config.toml
n_layer = 11
d_model = 640
n_head = 5
n_kv_head = 5
head_dim = 64
d_mlp = 2560
vocab_size = 27131
activation = "gelu"
norm = "layernorm"
norm_place = "pre"
norm_eps = 1e-05
positions = "rope"
rope_base = 11100.0
rope_fraction = 0.25
qk_norm = false
attn_scale = 0.125
bias = "all"
tie_embeddings = false
parallel_block = true
init = "uniform"
init_std_qkv = 0.0105
init_std_o = 0.0
init_std_up = 0.0105
init_std_down = 0.0
optimizer = "ademamix"
lr = 0.000174
beta1 = 0.9
weight_decay = 0.58
lr_head = 0.00298
grad_clip = 1.0
warmup_steps = 502
schedule = "wsd"
decay_fraction = 0.515
decay_shape = "linear"
final_lr_fraction = 0.0
batch_tokens = 65536
seq_len = 1024
doc_mask = true
train_tokens = 950000000
steps = 14496
dataset = "wikipedia_en"
Each number is 128 + 24 x the weight over its row's rms, rounded and kept within 0 to 255. Layers, rows and columns count from 0. Numbers have three digits each. The size before them is the row's rms in percent of the matrix's.

# layer 6 MLP up, 2560x640, rms 0.0112, rows 1900-2008, columns 384-511
045:152138150120144122150149159171150124150134123130128095125102146122111133115098116110103083132161160145156138173131124132108142153126153165112103106096158115142128090206124121158107155119137131150167144095133136085151157133169107138174097128129110068139156126103134150160115100143103138168099101102115112144107106118147159096141148135150138147140159109122192129131151105130130151135136
048:123114140122132157137160119108180145122117138134137159118171104139112135094129140158074114103140130157161162153131162137130132114150200119121131104151114106121153145142130167131106107121125101131082130107131102120116119136159107106074155152117112111152082087139119105135129129099129128139135131172112147117111127096114123102106108084162128115131079116134125148105111120138156166100153
045:151141168159146107135148171163130124142121128113142125086111114132105133143107132125111081155144125127144122154120132139150125153104192135115106143127114147138125109145140119171120133109093121144137073127107119102145122119145121128181143090165104141136106116141125174113073145139132125123091087101105168140124122112143150130158171115076126152137132105093143139131132110121140122146101
046:145102147088136174126132125143113101093125160150171125149168132120102106151169078101161124147194192129117106133125148134104148153126143145109142144150119120128095135134129141124169086130144109099123128124092162164122145137134126143174109137133178104169150150124125149118138097132147108138106115129128186145151104135123155110147170104057083136126164125172093134117119119127154145171127
046:152124115093134131105095147142148149113139144115091171101093122141148132096119135137142199145065165105110121138124094162151083165114114140120113147108105162098139145126101119052149130134116135082131088140150108111099146120136132141104115063142119126105130150134094159131124127131139129117134149150130124121146159109109111162114101144144104137128126159119142102125139129129121096114126
386:124123146137127134115099097121151127115160158140093176102135114143144151141125113199151082090151123135177167099103148129121145137169134117133107124126147111118133100179044131132119098125132118116141140144146138117135099126133168142146108124143148137159137100154121144120137151150125137182144131133117148090120158080071162141111116152134116132109146136141097111134133092080141142105116
047:149120107134117114162114106160119125133115106129139098155133129124155148116134151151087109132074126144100104125118088126109100111140090140116125117124139147148126112150107148118168121129103093153160119160115116076155115123146135153139113126159104096109149184129135134123100114094099103107143162148138099145096136174119161134113133146099092119180086142121116106106111149114073085149104
045:100099141122128175123120123161156140114150177106160144159144128109117167151133130120158146134151136125120119126125152100101130166136141112124144136075109113089131087131085125090157167139132115104104163168100127132110136106126148112120127109122123170121139121133107080160146143119140117096083154150121134113143137159123080119140156149125099107128140132118110104135127135143108157185167
044:067129101133133109136084108108144129098197129139140142120159124134122102110114143105126182122167167133085102118096141123143106151144101121147138136129082102144116113130133145132116050134089119099133131094150171113150142168143111125137126098140146092144140086171141163098113154161089111173096099098148117129131118107120134134134128146093138152112150115167171131108101148123149160085117
041:114164135142130153119118038144084126119126125167139149066116139108139072132139126068156147146183155141113122099120148106168115106124140118137136126117113118118140127078114133099099092124123113092138085104106163179173133121144095171118151134171141106141114115128134145081100157106128115166118126118120140185092143121148122144101127114097140176120159156121131107069137155102135151165113
047:096135106135158132148138114108124128093134132112116138142201116132125122090131124125145148100087106126127154103118164117134110123140092119137169121163102132134147122124137151138091084143103110146177157124175134122101149160119078175126145148123157166137124100121129147176107104138130096187139140119116140146142138113133130110140145129169149109146150153121142116131132146087146143100098
049:109132129113145136163136165138179133095070141150119128152128152102140065152127091099111105103131156130134146113144128156124103107095111135118139120132171123117121119163125113124109128112137155137092175118142130081108177131144136153137137157167141110148152145124097170126114147119125140151105153140096184133148080110129149134099115156118120123101102142120102115140098126112121135152122
043:171120107108100136132140153129124150098135171134094129107113119123116129143113125146122090161156118136156136123088129110082149178123142127122150156151120128135138129123150094115158141118143144092115129090131118112140153146132138096140137141118150154111156138113129161111118140089112143143083118121149132108124157140115128155143105099151125115124140114149140133142174121142135131142136
044:117134137117106110138118163148177115087142137105117120094182109146099112118079144157135126110128165146127165143148149141142130097138113113143103132177140109155135144085161114151139147121128110181070141108117133083124068132128138154161154165169091170130175138137114155100108137125117119120109114170108131113155105104145166140144124132153139127120134087156144150137144134087125105117124
049:135131140161121143110150195151157145151160130134109136127146152131147101133156110181129111152133132120140154143133117118141147158138208143150120162122096169106094083155117165155112153121118100139149168187097082112156153121120164125155154107129135147164105114144126102182130121137146113134129139124080204131123118106094156155138156140126132111133104149135123107190097110148146096141129
054:134145108116122098142128101120145074093141149139130127106187122136128158108138108125133156129101153149098153114103139127129106101093110107132152139120125125151111160091124130107152078123110116105096117107126120104153113121157141146134123086161123153110115087149179100127123120116130134124122108107137145134115146126132134181111152100152116167117168112150115122144110129092135110181138
044:136156130120124148123117067124194122110126137057119158128154133133111160084113122168117160095176130137119157126115133152138102125136124089128128153120085081122135129093129165122145109160091135118105077123138138064147113113118142103114122117177114105128121112151147091118115155121114114141139115104137151130147145133137088124147146141126146147123129143162116137121148147124116124133131
043:092128165147140183127154184127127149075128156137133126129157116103130088109165120107139125165140180135138150094122176102138115110157130137136134158121103129127124106120136126138126090124134152077197171121100134151118122159139089118115154141135130120156117111102096175133149143106137128174102159119102176128124121169102121090110149129098123129095148119155124131169120131109158155096141
048:123143170110113121120131140129153089138138119119127122136104156112157130124125119150122117137184121119118144163106114140135153123158133125154103103138106102130111126136086122150116091109118133129153137080137150099165125091139145150172101152176101139147132136115197074117091137149069142132151093151116193127120110115138108122103131172167119140123145111148169121124121134139154146113124
059:129115156102142157145129096141142150092163137139141123184171124119131150121143122119106120144173114138124156084136146092092142076145092139131103137157143088098131104082151152098137080140114117118185094149123147105130100145131115089137126109133141108137121124149108074167173101084105112157136182140119144160110130161104110116107118112132096150106129123128118113120155160175111178101139
040:124118125136119156136170163121161097142126120123101130166112153118115208134130099141105067117134093089134120150123119139122141175149161124126152133151108155083125129166148130137119088128106146114183151140139091078163137098151158098148117104128129154131131128119147095164131119149147114139127128069127128162136107098105092157143145134188103120120125124103120128125072120175135153132140
045:118134144112147120127131151087121124103136135136135117122152130145110164084122109143098160123132138110117104138079101118123168132127152130091128153127094121101112104120175157140115071147068082123140188140137133102106113148112140089161123095102151132150127107144138092140112089170122098141092152087114131135138140128107137153115168133115141105073146101173180136138114140117113145140143
047:124139098120148139139140158127138164145085149096122135130122139145121109143118158156113120139076136151118167128124135127145130143158094102112113131122159114124136117135118117165131157125117167132136090126134130118127112110141134112132122134161049116119126154163143140089129145094097127104138123139106181102131183166114124102143131131153134112142095142139138125119159143179134118121134
048:098124128112149163131115132138094108099111160124143171171144155115126131111131131107142104089152124103108112120122124102154128180150116122129128143118085124143120119107132166148100104144086119116162096116149136139119115123124134123139138114133134129161126159156166122150099123118108110147113128127091187140113172141130133066143155139130130139149140157152152131125116176182119129080106
042:107126120174132136184106145158153142160131146128124098165183156184131106167159118124094069122149155180112177128137173140102128128128096118135139108158148132098133059093120153131110114112104153169163109143102163086161097160103160172181130111166129194145139132200087113127125115118100114112122138101099134121150111141146138156139134133118096109125142120164128112138148144153111124152088
355:122139157138118123127089154142133110116112152123100164133159120175175175132113124148146140140155135141089125110134141167141092142150162128090140105130156109108108144146105141166112094093101152121137143096106134095143146141110063109116142097123150114123109101152113179128105127172113138128137141142150147129129183108128134124163129139103101118116139150099097152078134131136152126146145
041:148145128153107155147148182145134076143112154100115150157148147114143109142134128159135110128054120142131171150150128114119121163112172094097114132130166118101129133139126124134171131115112186174150146137104139073141156105122145122136126104144138177139132129158169121194089125128134084133140130111147174150145145142095122121132137182167147101160127130182098099148124134154115085141124
046:082091133159115136101150179132145095130169124107065117137130109142122138121097103141156150116158102127137122181102146119097128141123187148111120128117111131095105106146140147127106099184112124126198225107132104110139154149112136137124117120084163139159118092119177099144090103176142111171099121091118179123135122126103166142133145165169159099107128108140156139180143131133129132099134
047:125120142093141147118110106143116111128115153123150156104146134147111125116131097089137087145171144162130117169108132093129143126123129153104146144125121144095108123140113118129111079130112089102114140127124135128126080090125144129141109106158133111143121117124143104140133080106109133137102115102073190139155140100130131088120166164097076153097150115126096142132095123145118136153153
042:121148135141128149129134149136136108177142111105136114089070139162150122150112097105123112106161146162175170169139145137120109152071154144136127131094131153114124159099092111124135127113146090132071139117121139143081144122150121159133106106120128136133133130155156066121116122117124124108122115117138161078143100102102143128089119145102101096093118129155120125142156101120123115166143
041:120123144112099103172161092097136148138146080126152134173099128154141129156146124157143127152089108143140182169120121145190169146119129154145125132147163163092113147199128159107133147134130118112130159152125100097131138127122098118152119123142132158122081065131135064155124135138110121128154135118096149164159104107128111115086117116122130114125121126117130084146103136142124091175138
049:113121142088208144140114124133132121088143130143172135123157116131121140144098138128111094122210110112136111120113168122130167149112127147124112104156118107135119142112074112131116092132103143113121109153125137126155109155161128124151135143127172166129113118160129118184119084125145138169124116094090206141123132129154100122147118165149108134139159134100085120174111158133151140122129
047:124099095096157112144142062152130129133174110144136132129163113135127089171113127125118136119121122128116133133110133143134133158138133122101128122165136154070145111077123120099161128160122139143135157116166169123125096150084101133164130127106174159147181093142086119163116095134111090093105117116116180160134152101115144159124123148118175110134164107117153133103160133139095117124108
044:147107149124108143155114151146114133138132121115173135120103114128093152161122144110145139118173152140147163133128138099155126155132104144159090134101144140150136168082131141087130142106157122110097078134182114161101118114121145144156162167073111155127171131104159075144150119132127112088115127166122121124136131133160141113106109105140113141105084128085070136135119126119102123131138
046:122117132102123153156102112121097121107127113163146150182184128123143080122139114097130124151126130167146173113138124114146150110135073154097109115159168113094157108121145108103123109131136140110148107135153165106120099151126082135148142173123145134126117109097128132128140107137101114149116139163089149140133137113123128085081111120092117121124141100120108116120102150112102154125114
049:202147141128135148102120078147147134117127142118106147109113137106123121124114109144099141107101135109087136133084119118109087149138155166130141104134141121129162115147153114138163165146089130100168086133170108099141151100132162126127086127124114146122132146138135118119141139130098135148144135132149097128107115134109147150129111104131154108118090131084133138136150136122100133131109
041:147124129183160120103165196115152116149160134137157117131102123126146158080093146180101135138089090113122108167122092134088152171124172124123097159098078126098121125137109135142113161103105167119134144115150069127150113118164136125098140089081124109117136133145138167156124100177134106153122105134153139104101115142127175152173141111185151112137108160119163135131156132134139085096123
051:116119124127152126096113158129096176097119154167125130135127136128122118106161144154110113156181139101139080119106114133127136122150130180128120125130087128150105103165127148136124081129115124110140126122140110099124218124169092125137108125144134079147104131119082187131099143135136140140105143134092140127128131106106101129123109123085104110140090126143127094138150107132132133101122
042:144152133107083127135102097133135093113154129156171128145114124136094125105086118116127103144117150147133143116157121102075142111104136105130139139133081108106123128083128118151114116119137082146154055180101181103124082131127148108103125141125158145123121138099123117155142084094174155107106148102146168144105144133093113160111146117143093156130147128165116130156113096134117147126141
046:129110114127142107132153132131165115091142112149130095166108135118139101131118140115121090172113122116153131089140152149152158054140092144149125131129130113135135143140130127134110105148073144137108166083109088151163127104132095145113126137159147123132166114122154161113131151136087113122157126153092156137130124164112144077115113131134133143144125144097112131140091127144111104114132
043:138131119152140146103157130115173189110120117103086119107081125134130141110112167140124124132147145117142094137116131113187163126122169159129151162091079145129088107149087137136140121135115108086079171134135048133102161126110155130105176121114126129142131115132152111109095115148141144098125132114100140069149126112132133137106118115067088105113122125082127115136094111112140165105120
046:106139122113149128110083130147134082072116154151166135143158141109125137113134109088180155098097158124089096107126137077168130096133094140117117142148138127154136097118109140143101099110103093118102143132151159140098140151112114143152124139163093127142126138147113180117139148132130111153111145115115086113154099137142156117115166155102128153106165130156145126094137155083121152155116
383:147122125140153131137119120122107126170133126119116130114113130100153121094095101133127124162153161114147183158127146101152090102113174146109145133185132130160144113099114121105164089149137162133122135082088126142119132137098144118154121131143134097124110124149106135184180138165154088101093123097091161103107151135123126117088141146123129142134187108115125140153160148134090138100134
043:103137116134139130137133121141132153114131100126114098119089121131166103100144131107131135140111116145120140127086145096099116157143132087093126162090133147149132137171079128142100113155133080116148172129133154107159177145095128161132171141139115120143105115113162128120131123086131136135113144099123117106103096135104124125125147177077114126114159141127206130150139152109144097144115
054:136124139090132157155132117135155117104104134113142134129149114110130169119128113161132115172150148109130127152104152125128149138130143129116109112136144112155138144168129153144152076147110135106135101153078105109133113149152150085145103119152106108139125152175134115107144119134114144125165110116120166123130151151111090081140138128117093118134142137144147144145149142157154153106157
047:107127118116125147118122134139095151119162132133140123072151133157119130126137122159135130139173152161130132137100128123093139135105117143146106125102096110106148109143080131142142108116128125111164121107109140137127150129155147126124110084150086118117127134155106098121144117149148153120115107103120139094115155105125112129136148098105088099140131148110175113153178121143149128142157
059:133108127114149157149112104139155119127173133121144150142158139119136119162118137129081116102188124121131143109112123084134125125140132145124122106151099157089127118128110132106132087146112111098132098116190096070133135133123115134134105125130133169150159129137149112140121121100091096140137140147089189113121138113112114125139095132091099130139122111104119141134122167172135155107121
048:140126154122124168140138135101125115114127136146138157137151156122132127119137084119078103110182135111147106107127135108117110158127144143139139145168079102104140119089129109144090088133123124136131112099177134107145134139126126135151154100109186149167127138107102186102122160124108098157114138092116174174136152125129132151103139157141133164099128118173101135160152141104135165106117
044:130118088174151167119125149152182112118136074134140119150161124128131099132116146126087099084113130122140143091121146101143095140148129133150116132109090116120101139107113165107080108141130105155093136149159100110149113130108108132122162112119094152155133141138159116113111124143122115105109139138116201127133161123109170108137125134102151164114114137105140113151107129128113126090121
049:169123101157147124127147103171143178178159135119125125152084126129133113142125150158134126151106096118140157115123118138123113111107167145161151113118126156091129106121151131129148188135143122129142164138129097156123103107128147131118162112099099148109161111123114079146113146105148155090158124108139151128132164139119133155113121085146152099113114137080118110156154110124088127165131
043:139134149103198121140124056134115159118129124144192153186153149126118099131098123136050077108115154123103173123126159128131127118164124159145123125133142120105108077097121143124093112122116138117112141120162130125144096116134098176117145077140117097120127124175129125133142112123086109148125142125110155120098117113109131139107156102108118165136120121123132108105118148119115135146130
047:101118134116118162130109145107120118126120146117134133139135139131146135112105103132161115157146136153124133169105142134129132141117114124143108106145104128122171118126110092089154106164136156169145132127137116134134138127112132123141082107140140176123154112156118151101128075143118120088127097137116191156152125138126134123133157150178146089135132148125145110104156135158146145111125
046:124098140118138160114145153115150121128097164132102150179130138114147136138141107100168116143115126133117119118142134147137129113118133149123137114143126157084167108116125098075113134160130147162145141134135108142122181106113111096117141114171176162151148108115102225132096148097119109088121109156095191142155139156132103114140130141128165139121115167101131127150129142151131174137135
045:079088142124149164176138165141111124138172115144144127144153099144134099178138167119155094179129095128145149109121172105130126154164140121123097135122147160120116120141141130149145142138167143113186141166100124158146102130140096103145126147082152136149109126133085142160135063105127136123154135165088135135115132138107125109156138131087144106126144118102132122120108144135157107145133
044:106127083125161121077143143095111117121136119122125121130167112142108080099143166178089151104140123132112108135111127131133148146150119146139128134135080095145093126143088120165115087110096140109184096105144097146150103134175105120127116139110131144136089098140104152096116150136135133154120111150080163127124152113119136118133108083114121117172085114110125112099116127143174138094099
042:110138095158131105090146111129118142120120123140055123029145116161116101148118147118138135123194119134115098134094093143114148126098154120121138147110118090121110092121111135174107124114127107107117156112088104122135114133131143122139135148140157092124123086148129147121114115121156133129114128063127087104119124110130135133126129109087115143109119119140130145101120135104141126153120
053:150131157090124149150132128076114141117122129143120128128144144141123122112149112121109130126153159128130123169156102134146154159124131151103131129133101155126131121147112111144112062106133111069203114137148126103146202141158143150148098116114156094125112165112120169134128117150111116180143154100091139102119122110146126109075123127094078139106130146131132118126135143147120137128109
045:151142125105117130121141095154172146129157180138147161156128132117137116125161098163114106139150140122117154133106137128142168132140172143140152146114073164116135106121107154118119089128132115081208143118099109118151166119131154141156112121149112118145110130152143147130162147130109105142169098117103185128131145122139120137113134119109094129111140152129132141133127118166132195144147
045:103123150165139169134124193156153129148154158092146140144171110151133126171149151152111102112159105112125174126112146111098159170143156122146118096138114130135117126133136158122103094151118132132155152108133089076115114134104080116134104154110084154147114120158135074144129113136130132108162110149100192124152161106115117096155125128184132098155110113141150145137150137171131157090147
065:093135136118122155128126165126125111055138139124098138117152126127120120113142110117183202133165148119118105111112135109142109136124106128102113153098093127115131126120125130106155060153090138117213139120107143149138155142135145127156115120181185145142151085136133134177120135150157093128095152120128156113131139154134093127137114133110129110140159147128167107156135143130130128120117
041:115125120177106148107146126154102154133181119104132138139115107147120125167142134153093114141093141116148145111133129100104126116125126168134128113139112158121114066189129088142155143141138122165147123097171138142086163134128139133076112111073147136113124113101127149107143111106126181136110177127129135085137121146119149131093086104147095102136066100087112129171161114122129149135149
052:094119082123149125104123190120127124133114122138122118163124138153134135109094146133127084165106115105122110118121109130124131108135114149123095140110072144101115108119102097093094105125107144102133121127166089117170138133109111126109113099115118138118135140150104170134099093143129128146145128123088168113115153106118151124108105153170139129127103171083135102128114138169111103076118
046:129122126126116150164123135095101130099092148133116133153148121131131148121133125131116115158189146134154145121136115147124154124161152140124119124151105131088123073167140126122149074147112146121180098125139100079147121127141121097135093157185116116130132131128135173130135090153150123161134134133103156102106161110115144103122151108132125107115109113173097119133120122175136153084139
053:095132135127162166135121121146144113104133156109104149141154129127128115149126087124123118103163126153111156079140169111170129140149108149147147124155146124132128098148090130123117108147108139105146099100149087126131107139117103120111141142133140153128148087144151108132123148105077129142125135156076153114151124122134113085135108109123102132138132138127106141124132148138152159132146
047:176106148114158128148121143068146094133120085115138138167141142096139135127115125141141128103103109126126192148097143119142169111139134137132111117173145100104144136140126150138096052134145090096161075132111107125149093104158145129136175063113130169142105150131160099091129127129072121144142137139110174106141133127149134146125131113081119159093125100168141117103095168149130142134126
047:119129193129104122103112115161156126072141133085164145155159141135099179111140116133146075152170123110149152137134139120113163092141131146155130119144110131142133126110144122140102077130105107150154123104135158120129136163084130148110110153136144165159126157125110109136133144141097113122144135075127153115155147111149083115136130139135152139119157131108121137172107140134133204136140
043:103126139108142129159120158109160105112144131104132085168127126131136122139105119124134103149160109105109162092152127120155149106156116126124101140104111137130123114139114128124128077158113140121125143147135100107127083118109145108137125127150134158115168147173214054155117109145125122125165125121099175131126164121103120134127131160147107105149138155177144111141088136168143092103152
047:094080133150120157136135163163144123134104115110100102147132134124130120170126132121124089127148095126132178125118127108089120188110120120120142133122134114095150067102158134128140125156136146171086149142087148090093145131130127100125093120165117170147133142151138068149089121125128138112111141141119169121185147154107096097140112149117126065146111120136135106155123109198105121134131
050:161119138118132163175142146146129094111129136129135125105171122127098193117126136114117089127186110140139162135104107132059172135122150142160116136132102115139147148103165143136125078130149114182118116127062127102149102124140142099161152127137154136134144174136127105149112101116147142129125130091130131176140126119117139143161151118082102160108140123139140137168123126162101154116153
047:137106149113136177121163192158142141128141158101132156126148126118122133137156139149072080154151102141131119102118154167102124109129154129140144124139130112111118089110112099110149143141137155155112160105093089121114099117116144119119134123126139161148158129170084092171130142111127127096143137165106170159142148106108122119154118114183120127123135117069127109124137124168121166101161
045:106111183128146149154163152166104138118119148099154144112129124123116154165156135089162089152189106150158155156144159110124129162140129118122116141133164138130136157145153141118132111128147152112153079139090113138123111122130150106151125114151106146138135115146148085158118121107129126104138102130088192121172102165136098076132138109108112112158123121151134156129111151171123135141136
051:114117140171126147148103137145116148153159109096106123097146092169132104153153154151097148120119099122124116140090133106100126210125139116098127128113121121156145122152121142130123140145128154128148190114148120103119088139098117135152118149103138135166169075140126115159132078130129107097105119139099125138155127143109127101156117172117137111119113101135203145097130140130158130092135
049:113129122151127110137146112122161103101118147174114134124152116126117156126103153143125137136143117134131139116096113121144139135133181126103105100118144152095121141141112175156128106151103120116114164147115108097155169121137104104114105149147134130169140109121153145128101131142150120140102112133093121133088153138119146115141141137116135133141142104143109130136068120157134181136164
043:152092125141087136128128099134140156157161153116143145108094143140127172104141133146106155136161145131150130167100127150099129124115180139128120145115093148111128111085180152108099129096136118081192174100092090131133166126146126150112154083087149107106131100137139168113118148138153110158107119078152125154130103143131154167128147121109143160077118118105089149133139174111101136183142
047:144137122128146163129139113120114120127110176122101119126132115110113169120154151143107141094149099126109100127142082132106137127141148162125117114111138141097110127104137127115133157130106140140147160115120098092134132089104127104143106142092117118142178114126134085171143133166170098114140131144088127123128139119126155141100103111152115116152104135108138113150118098183070146089130
040:112121127128159143165123157126141140101142137126147145151118131152138126126138142165127127124150152169128157166106124109164132128105160140143150123129096129081149086157130156150119139118102141110189172143137134080142122144140123083103131084137127107123097098171146132140123093124126112107124121122108200098169133138130134106107141111119124101122118135136168112144122155160129144134132
044:134133119152121157152115122160157126132159144130134114148131155110125135155124121108135124130135107147127159089121139090096133136141115127136127125129124110109142077092116126123129115148104131160145157099148143145129117122129131162153125127167141157134167140121102143134120142099126103132107141097120196134098151150119152158152139149122150146122129129110130123194159154148132109135111
039:138126164115131147129130170113154131127098175105134131127127131130120188107135098140075148143092109086104091143108156125092120092134154133085140127127107131176141108076182143141112129128124094124087140116100128134084092125139117131154123158103149172153118149148105093128103125100091091149121165131125097146138104167135117149096172165150163097117138120173135120119107148089119120110123
051:156151133131123149124121165107164114100106133120105147191100151120146106077104107097147103151089135119139168151165121138123129113104115132134143130133116150119149121140104113097072135124111115168087122095185147133136137102104145150105168134112139147114150138078119153145122139106087115126115151132084146124125126118128126158079126138224121154103119168063090092143110122127083102130106
044:110103151083139155128128125146149129060145159110169156154162136108097133129151120105129096099156146105125195079177158114115136067166101145145136139149157073144105116129154137137132095124098120106164128101128118127090112154124162124146148168144120131132098172139127098151140136129101123179124187145112167111137136159150138092138120127071084143130168118152124109140100161153110173115125
044:195130142145138159112120128144176142161142104134154144132094133104135163149163146147125091120132130127109176128161119122121137125150140117167128119128134165075137125119134099142114132139128113134150106125146140130132135119130181111097116113157096157131122155118107106140135145084110135114185155123121149102095141105119097130119125138142168140082136147070116100140130142154130120156145
046:133104112129102157150097114162132155108148136145102092097143120139126148150151142133138133158142150168113092103101128125074148135093120149122132115118132089111113130180115110094181124153149139131145143129096140095167132131121162121158086113152158143133181091122119124123117141134135139101113125108123156135162170155114139161146134107141100128129115130079138124121178114141119168126138
044:133107132133118135112139102091131143131126116148120138124111123122113118092097126100109124085100108102159096132142097106130125115132175148111122134117132116126133095145179150139107120108132077112183185117163149093105142107117145114120104146085138090156139147062128183085170162135161111140129156123123147151118144125144184149116112126128152151070118093120171129130107143141141160118115
072:072112151110160157141133152106135133103133119149108149180183142122133096117151116104151138119142133123101178105127142083135135148163091147150101173133129139105111072117146153120090053147105100096181109143164110117118145172108110147146144093157158119151103115129130155145155098145096098156142161124076180143162128137134138101085150124095095151110165154134166106143122148139108160110111
060:136112131074134134130127155148117159140085163115171155098104137117129162157147138140125078132155155122120105190121129154146130155132120147120142122095121138141143116172079125138098174127147123082095126143088148120107167139169146094127102112146086078121081167159094133110115136147131158123136108094122126115150099104134081084149143156120104098118108177135125145164158129130129123144150
346:152104162178136129188122134142105132100133164100083188068141118114118150157133138108127143136131126128163122122118114144114109079123133121141127152134120126099099110115146146134097112115120155151135126134127144111128146119174132133110080116125163100142116116099094143118109132157128128097127127126170147101166148114102104087127141129143096113126143124145128171120115154112086154121095
404:164146152124100134168107132127144116091158123150052140101097118115132140130096124120117105146138092103148137101140123167177114147141122130115135082115157112111107104165113154125101126095136121148160155139121155136109136148144155123110126116074106131129145131106148090163108118144159144139124121101120137085081144133132131132135119137140129142102118148139119118143183099137128139116112
040:138151113111135101115162124131118111142093110142106129096116153115128125060125120126105166083065097142146139151134131108150120148106144099161125125124179123157164150109125155152158220090117113162092149137142172121148160122136142130118143108114130134144128121164113111118120209102118113095105118119132079148135096115108117162134111120166133127122127140111181123100132126115121133135109
051:144123184138119132164141180131095113118100143105115135176148147129141126112142086122146043151160109154135148137122126135133165137145126134149117124151109131107126110150137133113138092129155158172131096140054079107166156125141128120170138109157126170145150147183143142139103128138118129108140106139085183130150153146167135138135144098115114119168148123195130117116075109158128146117126
047:128130149132146119155135134149145136103124147140110147149169125125116156129154160152084106127185114143121143099120135136127137131164130138140137117159105093157135123146116138136140064126129168124138133100101138117123144134187115141126112110159118112153143162148127165124140187132113134161128099122103114111121160161141126108139111115080115130146125116184133104113114144178155163096130
046:156101145101116162142114141133116114107112134137142156103161126113104126101118119111155158147154121136151130147107098136070132097142186161144110145115113117123135150117141154114140091138125117118119095134104129084158117096135151094137122099140150112111127136125170082152130080109156143137100160116142178143127147116102162155155123082110119144120135092116121130132099098139095122124139
046:084127144119186147131107184113142132116083117139130168184130115113115160119104122111135111148138104133155170135150118139115165123144110156148105127117141149098114113103151139138070089107104092118190132118138101123080161138137106130146143134107102131118106153117132162108124134129100125186146149140095146120144130112139155131091140138152112120082110122108137140126105131118095172104136
047:096137116104123163136141164167160141143124109132137122129155134128149119110122153138113057142100134136142140130133113069101131163135128109135123145115106168106108119160104111122134132124116094134214151148159136085095158126111104097116108162167107128156135145130130075157159122089118132153148132143108147127115174128091109094081127135156075113179106167105135123131144126165110175133132
047:144130104097119096118111167098128125147112126109079126152088139129116127165077131165122111153107131131157160151158120125155101130136151126105112119165096121096159142106126137142116127121113152128145090092143115142129100129134140111141133145135119164101157175118119161126152104136118120132153106150108161133114175124133144131154098161123163125142111144154085161123138131165121104101095
039:125100100115121145106101130124132134108133122150080068135115152123133083148096122132141110147113187130112143092087126087118157168123126127128112121141130117120114131110100123158133096125127132092157110141131100137161153107148119148143140121175102116149159149114118182090118132128167166079116155117123136117111178138107124148144101128078124158161106140157142152179189113138174137095110
050:101139143173131141089155101143138129140145152111099109118155124141111126130160072151119141140156106141114144143116135112072136127148132116124141154147123114118124097102194162140172077143114116122165119115123125113127168151155107123130109090123179123146115092145139131133141108109098130159128111095134182128137094158102145167144117097136117095141114116154156139138156130130149108153106
053:092102126124138141118146098157157094132150161096122125132135121132120173142133128164135109134169089134115108146113118113100142155128174110128149120122115113094109085119151127138122151171107150117127183115113125080150111145151164107145104140132152127161139137166157091134102116148111110127142103077137182118164157148094125113163130166157142088129137134124141152172145143180130139121123
047:133158164142181135111091141137155109130144153134173120159166143112119107107153087111122106077130148128066117109122142126135139123139087128154146131121101102146116114105099136137094085144111112121142080128125142082133081106132153159160155110161120140122097138151131075139161118121088132140150114130134159127113142092149123135146169133125111152102141113158107106146154136119149132147130
045:110107109101104144124133139168126133121132161133152150139142140124114149119124152150139060132122158122121125146134119129131159093136115111125132112146128160084111113152099097139148148129131096157152180106114154104139114148103144118129106142124132131157164127129091069166149081110121132132129163106105106092120126073119118074118140148187096101132139132119114113156153117151093125135156
042:087119103081130135122117080134168117111163098153182154163141123129135096122101141120132123123105132137118093137138153101141097121155126114106153144150154143091125140129111120114101102142101116132133149114135141105139115139095134154121115135122138132134138102143104103140114105140104069154134126127128105148144100105097114095128144155068109133130172128118215122099110163128138105122125
045:085128130136147125144131121102074142095157117156135115116153122150115066127135147143125151116174162130097108141115138131163136153157119130126134126133096120127107111113119114154139112129096154161119178094155126111133138141116131170168107137121164129136154103145139149096082094178100104133094102112113129138152135109096162139117138123113111129141139089161180124089132131130150134102079
051:099114145136125170123132109100113119107124141127109138157152122120148142114178135112169175151146142118108100090102089107122128142168099143124107162110092108125092117140141155112138056145106083094227105118134123130115138150108110090158140136118168115156109130106180127111141113109091137155115153118131177142129180172142157109127142122105114141117134129163126106110140141150145143113111
039:154151148148170129103103098115120136057053108128153151112132132129112130130119125112152126113153158136121156124125157127153149147139162123126125135135158105146160147082115114164127116111110112110154110129123148136169163124158125084119106091196124125125099134122152158132105157103134134121096139089124164104146194185155075172121129135094123165116117163129111097154123162133107146148119
048:175126111141101125105107107104113123151101160148099158163163165111132144102144122153126087157111112115137110138141077120110136046152152177139100136148126125101131072134190130121106114107140123134120058099113128108157134102129114132140150104141150118149183138127086193113127148124114120124118140126094147137134123107113172143121110119127154149112120126147147126118109119167108162103128
043:149124111129149128110129130164100132190152146104076108114121128144116170128121115116112072106079104134128143166095115107135157142118132146127112117160141118140105122179147153124112117122171120089097102109113127082129098115133123101154136056135095121118127104101159106123097146091105155130130100120114166163153121129127150108121112130133130147121089117105127137144142155160109131147119
043:099109146104118143103098112170093108087134128141160135092182132122128107122140130121155087148157132148106107106092117106124113128119119154135122124106082107132138140096098132133127102135160118137113114165117113103133113124141114095128138100163183169147119168133153140146105092090130137112132102158127173156150150153094124125151153138095110126166140131113170135144105137133132130126121
051:138118158137121102134119091085143147131128163116093167142118147132141110136138093181130138114174124091121101138116121143163115159129173144107133136178120149124122112097151155170111135125128136118140120102126133104154120134087133112172134127121160127150123118127115162108123156147106092100115100122126145098128110096137158156156133142096196107089148114171117139149158126115168114137107
044:166159139149115111086130114114132117108132175135123117132147136117120135087131096140125125101119154128131134130134158144172095116112151120131132110116087125164124150145119189140137148125147153110157070128095129089170117119139140155124136124126123096123117085139111118163130130130184125099134084148118161132117065138162100115118130099130173131148140125162056165126142134129153154134146
041:145178108150141144128137122129143104108107166176103103123146143116140141147134094106126067124145092131136146100150135119137153107138145126128136140142126128133130100181146095153127129123119164151116109143123149087198158136139146123175116127168186140135162119133128111139120137102133143150141117093089168123134089137139126125104121116135121137109129102134105123144101146197115174136106